config.toml
num_hidden_layers = 12
hidden_size = 384
num_attention_heads = 12
num_key_value_heads = 3
head_dim = 32
intermediate_size = 768
vocab_size = 8192
hidden_act = "swiglu"
norm = "rmsnorm"
norm_place = "pre"
norm_eps = 1e-05
positions = "rope"
rope_theta = 100000.0
rope_fraction = 1.0
qk_norm = false
attn_scale = 0.177
bias = "none"
tie_word_embeddings = false
parallel_block = false
init = "normal"
init_std_qkv = 0.0255
init_std_o = 0.0255
init_std_up = 0.0255
init_std_down = 0.0
optimizer = "soap_variant"
learning_rate = 0.00166
beta1 = 0.95
beta2 = 0.99
weight_decay = 0.0
lr_head = 0.00613
warmup_steps = 200
schedule = "wsd"
decay_fraction = 0.748
decay_shape = "pow"
final_lr_fraction = 0.05
batch_tokens = [32768, 65536]
max_seq_len = 2048
doc_mask = false
train_tokens = 381500000
max_steps = 8180
dataset = "wikipedia_en"
Each number is 200 + 40 x the weight over its row's rms, rounded and kept within 0 to 999. Layers, rows and columns count from 0. The size before them is the row's rms in percent of the matrix's.

# up: layer 8 MLP up, 768x384, rms 0.12, rows 26-47, columns 288-335
# down: layer 8 MLP down (transposed), 768x384, rms 0.115, rows 26-46, columns 288-335
# gate: layer 8 MLP gate, 768x384, rms 0.114, rows 27-47, columns 288-335
up26,096,238,160,152,212,241,162,185,207,172,272,153,122,267,206,181,166,299,185,193,232,149,218,212,260,223,235,199,175,180,250,168,225,199,217,218,92,134,243,206,138,165,295,235,120,225,254,155,205
down26,096,271,176,239,243,206,198,184,154,172,268,252,246,137,224,217,159,171,137,170,277,175,227,246,238,252,171,197,232,230,108,210,203,254,211,263,201,195,238,195,140,158,167,168,175,111,205,184,112
gate27,100,232,202,209,170,232,185,221,176,200,148,158,178,219,165,165,206,228,150,183,298,220,165,212,114,184,206,135,156,192,196,214,240,225,215,227,219,198,138,254,172,199,235,166,130,197,163,129,259
up27,100,201,180,143,172,254,238,191,218,146,195,248,252,317,160,184,239,133,199,261,207,210,244,186,179,157,198,221,137,286,210,186,209,130,196,265,207,206,255,212,170,235,238,202,217,232,201,142,218
down27,102,236,244,135,227,160,259,163,203,166,132,146,170,205,147,208,233,196,187,228,228,160,314,180,205,166,242,233,194,205,201,229,210,167,150,169,163,151,221,258,208,190,228,176,115,245,237,301,171
gate28,103,145,149,291,168,189,240,219,153,160,154,191,180,207,164,114,222,288,209,135,267,171,184,161,203,175,184,196,197,215,135,245,235,170,216,201,183,242,147,245,249,229,145,249,241,211,199,187,245
up28,098,201,222,183,252,250,244,180,176,208,162,116,189,220,186,159,214,239,211,254,132,214,171,174,199,100,250,212,234,217,235,176,219,241,166,198,229,170,223,205,181,275,225,120,262,155,196,281,174
down28,099,261,144,214,226,217,213,163,256,151,147,150,157,218,287,219,179,206,161,229,245,227,154,222,189,211,130,228,210,215,228,170,130,229,204,151,177,194,205,277,216,231,219,256,198,203,190,186,82
gate29,102,156,179,201,265,168,172,180,191,217,188,255,177,181,220,214,200,223,170,227,218,289,195,194,155,205,173,130,177,162,271,215,166,201,145,183,188,113,160,269,193,191,165,224,242,229,212,235,194
up29,101,233,154,145,187,159,214,173,213,173,240,251,279,179,173,221,219,214,262,181,149,167,148,181,203,106,211,193,134,191,208,151,198,261,222,259,259,216,229,164,242,213,150,177,175,209,172,137,231
down29,103,176,192,253,278,154,153,161,301,256,242,223,226,158,185,213,189,173,191,250,266,184,258,239,154,216,196,193,212,215,252,252,187,171,235,165,256,173,250,182,262,228,182,315,226,272,249,141,249
gate30,095,150,176,197,165,146,182,204,192,186,170,216,190,289,182,199,196,182,173,217,195,214,160,227,215,243,271,198,187,266,233,245,184,159,266,250,183,182,197,208,164,136,226,178,135,194,158,185,215
up30,096,212,264,167,246,196,195,249,167,240,192,239,234,202,215,160,219,190,152,169,281,273,141,237,230,221,233,195,195,197,189,218,192,210,183,177,216,183,222,164,234,200,162,152,164,189,232,228,187
down30,097,221,163,179,170,201,252,168,170,166,177,211,199,163,264,215,179,142,239,223,180,245,128,212,178,209,122,233,195,214,255,295,304,184,185,201,192,303,87,231,285,224,199,194,208,171,192,141,204
gate31,102,246,196,220,196,206,269,193,216,163,204,166,166,161,157,229,170,162,156,252,211,174,194,142,167,242,132,179,191,203,229,205,220,193,190,230,182,169,211,212,280,156,90,155,71,200,184,207,229
up31,100,216,118,248,205,205,155,245,267,210,133,227,214,199,196,177,254,214,257,223,207,135,178,204,132,221,267,198,245,257,193,189,238,178,214,209,163,213,202,155,137,246,230,102,213,230,173,182,165
down31,102,207,177,214,193,211,177,243,227,206,170,152,151,245,208,154,229,207,245,149,243,206,118,197,225,201,294,258,198,223,215,199,197,184,163,192,223,277,191,101,172,190,206,257,171,213,243,247,153
gate32,088,250,240,172,211,241,272,159,205,193,190,132,256,206,171,162,233,142,187,213,152,271,217,221,157,168,216,254,192,186,220,189,184,233,168,167,170,143,189,180,98,214,204,116,211,205,203,183,232
up32,091,226,175,203,201,157,199,272,145,211,210,219,246,203,184,107,161,214,251,204,154,244,216,206,180,242,170,237,225,211,171,154,188,234,157,165,189,253,219,185,155,130,296,266,152,221,250,272,193
down32,092,231,248,270,282,187,150,264,142,241,182,203,263,196,230,192,130,265,246,228,195,208,203,252,225,192,231,268,195,162,150,175,186,173,189,206,209,180,183,200,168,208,197,230,126,227,152,261,201
gate33,097,178,209,137,198,229,197,166,219,202,267,235,208,172,285,273,196,186,191,190,188,238,275,246,157,151,235,218,92,219,251,264,278,165,215,164,181,221,198,248,205,42,200,150,166,242,247,175,185
up33,103,171,202,183,262,210,218,278,257,204,177,235,226,246,195,237,245,158,199,293,225,131,165,273,187,213,183,202,158,225,189,115,173,194,199,216,161,146,99,232,217,301,206,312,196,224,222,252,193
down33,104,204,222,125,210,162,240,175,178,176,243,245,255,231,216,249,224,125,186,221,139,145,228,176,183,237,245,209,187,122,162,196,165,220,228,149,166,236,214,146,146,171,223,183,221,103,155,168,224
gate34,103,193,235,194,305,79,216,219,181,187,211,158,227,165,275,205,192,217,198,216,248,244,256,210,226,230,225,181,178,128,162,140,197,173,158,202,170,204,194,250,220,176,258,211,242,220,151,240,240
up34,099,278,274,192,233,152,173,171,247,225,127,220,150,189,183,239,175,161,158,110,143,170,188,194,245,200,146,156,231,272,181,197,286,194,204,249,185,189,203,204,134,214,173,221,245,182,165,175,182
down34,099,177,223,114,233,191,163,229,196,191,230,151,149,149,130,198,251,258,214,224,228,179,202,178,212,144,260,200,160,191,164,160,133,196,148,204,195,207,217,230,149,216,172,200,234,199,156,177,147
gate35,100,193,153,228,162,231,277,217,226,143,225,218,160,164,211,109,272,235,206,219,220,216,307,187,189,229,131,222,154,223,235,195,226,224,199,193,199,213,252,191,152,121,201,271,227,161,270,181,227
up35,098,87,195,179,235,160,241,192,210,188,234,172,208,139,215,222,200,140,218,165,214,191,253,191,133,133,206,229,142,177,202,230,169,170,183,217,182,237,238,232,119,208,158,172,195,255,171,149,275
down35,102,191,212,178,212,236,224,219,176,217,194,179,154,221,162,169,236,217,99,183,186,225,220,173,152,207,195,262,205,159,203,193,153,159,260,233,157,194,249,142,106,191,182,147,222,202,192,225,124
gate36,102,176,179,217,239,211,202,227,165,176,205,215,228,154,242,235,194,223,155,283,165,254,243,192,178,196,204,202,201,152,176,246,158,168,173,215,229,251,209,190,190,223,181,253,137,212,222,212,138
up36,102,227,275,221,179,182,240,207,197,128,194,169,125,199,257,175,189,194,191,180,129,187,284,227,227,189,243,213,132,267,258,233,235,254,218,127,189,199,224,147,162,215,206,108,140,239,191,177,183
down36,100,274,139,177,225,193,194,139,162,165,173,154,239,242,217,182,203,229,214,162,198,141,129,205,142,163,202,202,174,253,250,182,176,212,162,249,215,259,194,209,240,222,150,175,283,225,209,216,211
gate37,104,218,217,166,172,183,186,182,151,212,196,189,198,159,182,272,172,242,242,262,218,240,172,196,180,209,271,235,255,181,258,160,218,213,184,299,173,213,210,293,250,238,177,191,242,217,251,220,226
up37,103,201,158,246,213,227,252,244,211,158,192,240,197,216,227,155,142,291,185,153,224,210,197,239,280,216,235,192,209,197,114,232,215,221,256,159,170,159,227,171,223,211,128,216,265,219,216,160,167
down37,105,213,171,179,250,201,288,128,186,160,135,263,236,117,236,221,257,202,145,210,220,168,157,272,246,201,165,185,190,277,150,173,167,195,188,207,153,167,153,184,159,234,207,188,177,225,153,137,139
gate38,105,181,215,183,222,191,203,163,190,132,254,201,258,195,146,142,198,232,233,253,223,199,214,190,177,185,265,177,251,132,235,218,227,235,208,239,219,178,179,224,245,181,209,140,169,288,191,194,173
up38,103,223,184,243,214,202,89,217,168,222,129,219,171,225,225,260,187,212,220,156,242,251,177,269,204,198,221,178,173,150,277,194,221,94,214,229,248,187,176,172,237,217,194,165,166,208,226,186,273
down38,105,267,214,150,107,218,165,207,212,260,184,187,183,199,228,132,145,163,227,201,202,142,181,229,228,253,193,204,177,205,259,96,216,207,155,187,156,125,239,155,156,239,201,141,215,223,201,166,177
gate39,086,260,288,185,173,196,240,157,195,215,204,209,185,248,230,217,221,181,160,219,132,253,206,143,234,219,232,157,253,141,261,213,221,172,253,202,187,137,202,173,221,264,157,199,229,207,229,195,247
up39,096,249,168,229,192,240,202,217,226,142,188,223,202,225,163,240,130,280,193,102,248,185,184,193,165,222,267,187,165,314,198,231,210,173,236,191,172,182,196,208,191,199,227,208,182,206,186,328,209
down39,092,208,234,268,267,240,225,240,207,222,235,252,166,193,200,121,176,229,203,216,238,143,218,134,185,222,256,232,234,286,111,214,139,158,189,205,146,153,181,174,202,177,174,244,214,207,274,309,234
gate40,106,186,158,223,260,151,123,164,180,283,236,161,250,187,140,225,283,163,211,202,141,222,246,202,190,216,185,174,205,158,227,162,124,208,144,201,219,194,242,232,288,201,220,186,192,173,281,178,130
up40,103,260,221,162,115,151,247,138,222,199,226,267,229,161,169,201,155,180,218,144,206,216,218,242,184,227,217,164,194,201,179,147,219,296,239,181,219,149,261,236,257,231,203,233,153,191,169,158,149
down40,105,214,177,163,223,223,247,229,193,147,119,200,199,179,164,181,266,274,164,223,227,253,163,199,169,206,235,190,180,126,300,110,173,209,137,189,265,196,272,216,133,262,184,269,201,161,205,274,172
gate41,100,265,225,210,239,197,143,196,239,173,230,272,236,264,153,117,175,195,207,170,175,284,202,246,185,211,183,177,160,253,223,247,166,163,263,186,185,195,213,154,201,172,251,206,125,218,262,230,233
up41,097,250,134,180,216,265,233,201,157,240,208,170,262,214,259,179,218,186,165,156,166,195,216,255,193,165,136,215,176,222,268,218,263,136,228,236,190,150,131,214,194,124,257,162,112,251,200,233,128
down41,098,217,251,191,173,173,207,171,161,174,131,199,132,159,209,220,167,181,186,202,229,257,117,192,202,194,163,193,173,171,193,269,162,172,193,232,118,228,236,134,221,267,252,151,193,199,248,186,231
gate42,098,265,166,262,164,191,174,179,227,228,185,133,171,173,139,233,181,251,265,282,173,178,246,144,138,98,227,229,162,170,227,201,137,218,249,133,274,260,241,210,235,214,174,151,197,173,237,225,195
up42,100,175,139,210,144,184,326,125,196,94,208,232,213,226,195,220,166,203,219,178,136,200,198,230,155,156,169,176,112,176,205,211,229,127,152,193,231,167,190,139,188,196,219,223,183,208,213,128,208
down42,102,183,184,209,139,192,214,211,202,272,182,251,229,238,197,184,254,138,220,224,104,214,211,195,184,169,287,207,160,209,205,203,160,238,159,188,212,210,322,225,154,210,178,203,290,160,259,219,195
gate43,102,244,144,123,174,271,219,174,185,165,211,203,169,130,145,181,148,149,203,245,226,242,238,191,153,176,202,272,219,220,219,142,229,191,188,214,270,263,177,180,252,272,214,197,232,174,261,277,216
up43,098,196,187,269,142,245,174,193,204,119,256,211,201,266,223,236,140,237,226,168,253,183,222,206,214,118,289,208,155,206,194,192,214,231,145,222,269,207,156,147,206,239,210,164,219,234,260,234,133
down43,100,186,277,237,214,235,210,187,201,209,167,180,168,197,193,200,233,228,138,206,206,173,182,262,245,213,208,178,229,205,165,205,225,221,118,215,238,267,247,150,208,301,165,158,270,181,179,190,143
gate44,108,191,236,224,217,179,202,201,181,168,177,141,185,193,215,186,199,252,175,264,154,208,191,136,180,258,198,178,202,232,157,200,182,204,278,153,188,219,212,315,141,230,274,179,210,249,222,249,163
up44,102,125,162,196,195,175,184,215,222,189,190,148,159,178,273,210,144,190,126,169,205,205,183,188,220,173,167,218,210,137,145,226,169,214,109,244,132,217,203,244,220,214,205,222,149,205,195,168,227
down44,105,226,148,163,212,174,138,262,262,246,170,158,174,178,197,212,231,175,194,158,174,220,206,177,184,170,287,189,203,166,264,156,179,168,128,174,294,182,245,223,210,185,220,193,233,233,150,196,220
gate45,105,232,222,174,234,264,212,144,149,185,213,177,226,197,140,173,129,247,236,265,187,164,221,227,202,216,194,230,170,222,151,185,154,289,162,161,244,234,150,216,259,157,269,180,165,216,140,199,212
up45,101,213,237,212,241,229,182,150,131,213,231,175,233,150,133,175,186,209,199,196,284,182,163,273,257,229,118,242,186,198,195,110,182,224,159,218,171,242,196,247,146,216,238,166,133,215,185,197,246
down45,101,145,255,212,188,196,269,216,141,161,199,163,287,158,195,209,198,174,145,236,201,258,144,276,223,195,174,166,198,276,200,190,245,207,173,173,204,208,174,193,201,186,178,254,204,222,191,114,218
gate46,104,195,234,143,230,209,202,152,198,221,248,243,120,219,249,197,173,248,276,255,270,243,270,182,111,210,207,164,251,230,201,139,209,204,190,214,167,221,193,184,208,184,210,252,237,203,153,309,145
up46,105,167,187,246,209,198,153,145,213,162,143,185,207,161,177,214,155,212,147,237,220,159,162,229,156,233,183,235,180,281,242,236,240,235,217,272,187,192,271,173,166,261,210,161,178,231,124,203,285
down46,103,184,232,208,227,215,146,111,259,232,196,265,247,149,233,187,266,239,239,210,233,235,174,258,250,154,218,188,149,154,194,229,186,220,165,204,219,201,157,197,208,171,234,111,289,179,208,156,190
gate47,105,266,179,184,206,212,166,173,224,187,179,167,226,252,240,228,164,177,213,168,184,203,224,182,207,221,221,272,282,202,188,135,273,223,201,234,275,125,231,203,211,206,169,166,135,192,244,203,148
up47,098,195,184,222,216,114,187,230,264,218,187,142,140,174,202,246,209,269,147,314,192,203,146,162,212,162,190,218,201,98,155,263,230,205,94,153,231,178,200,161,155,155,210,172,256,190,284,182,224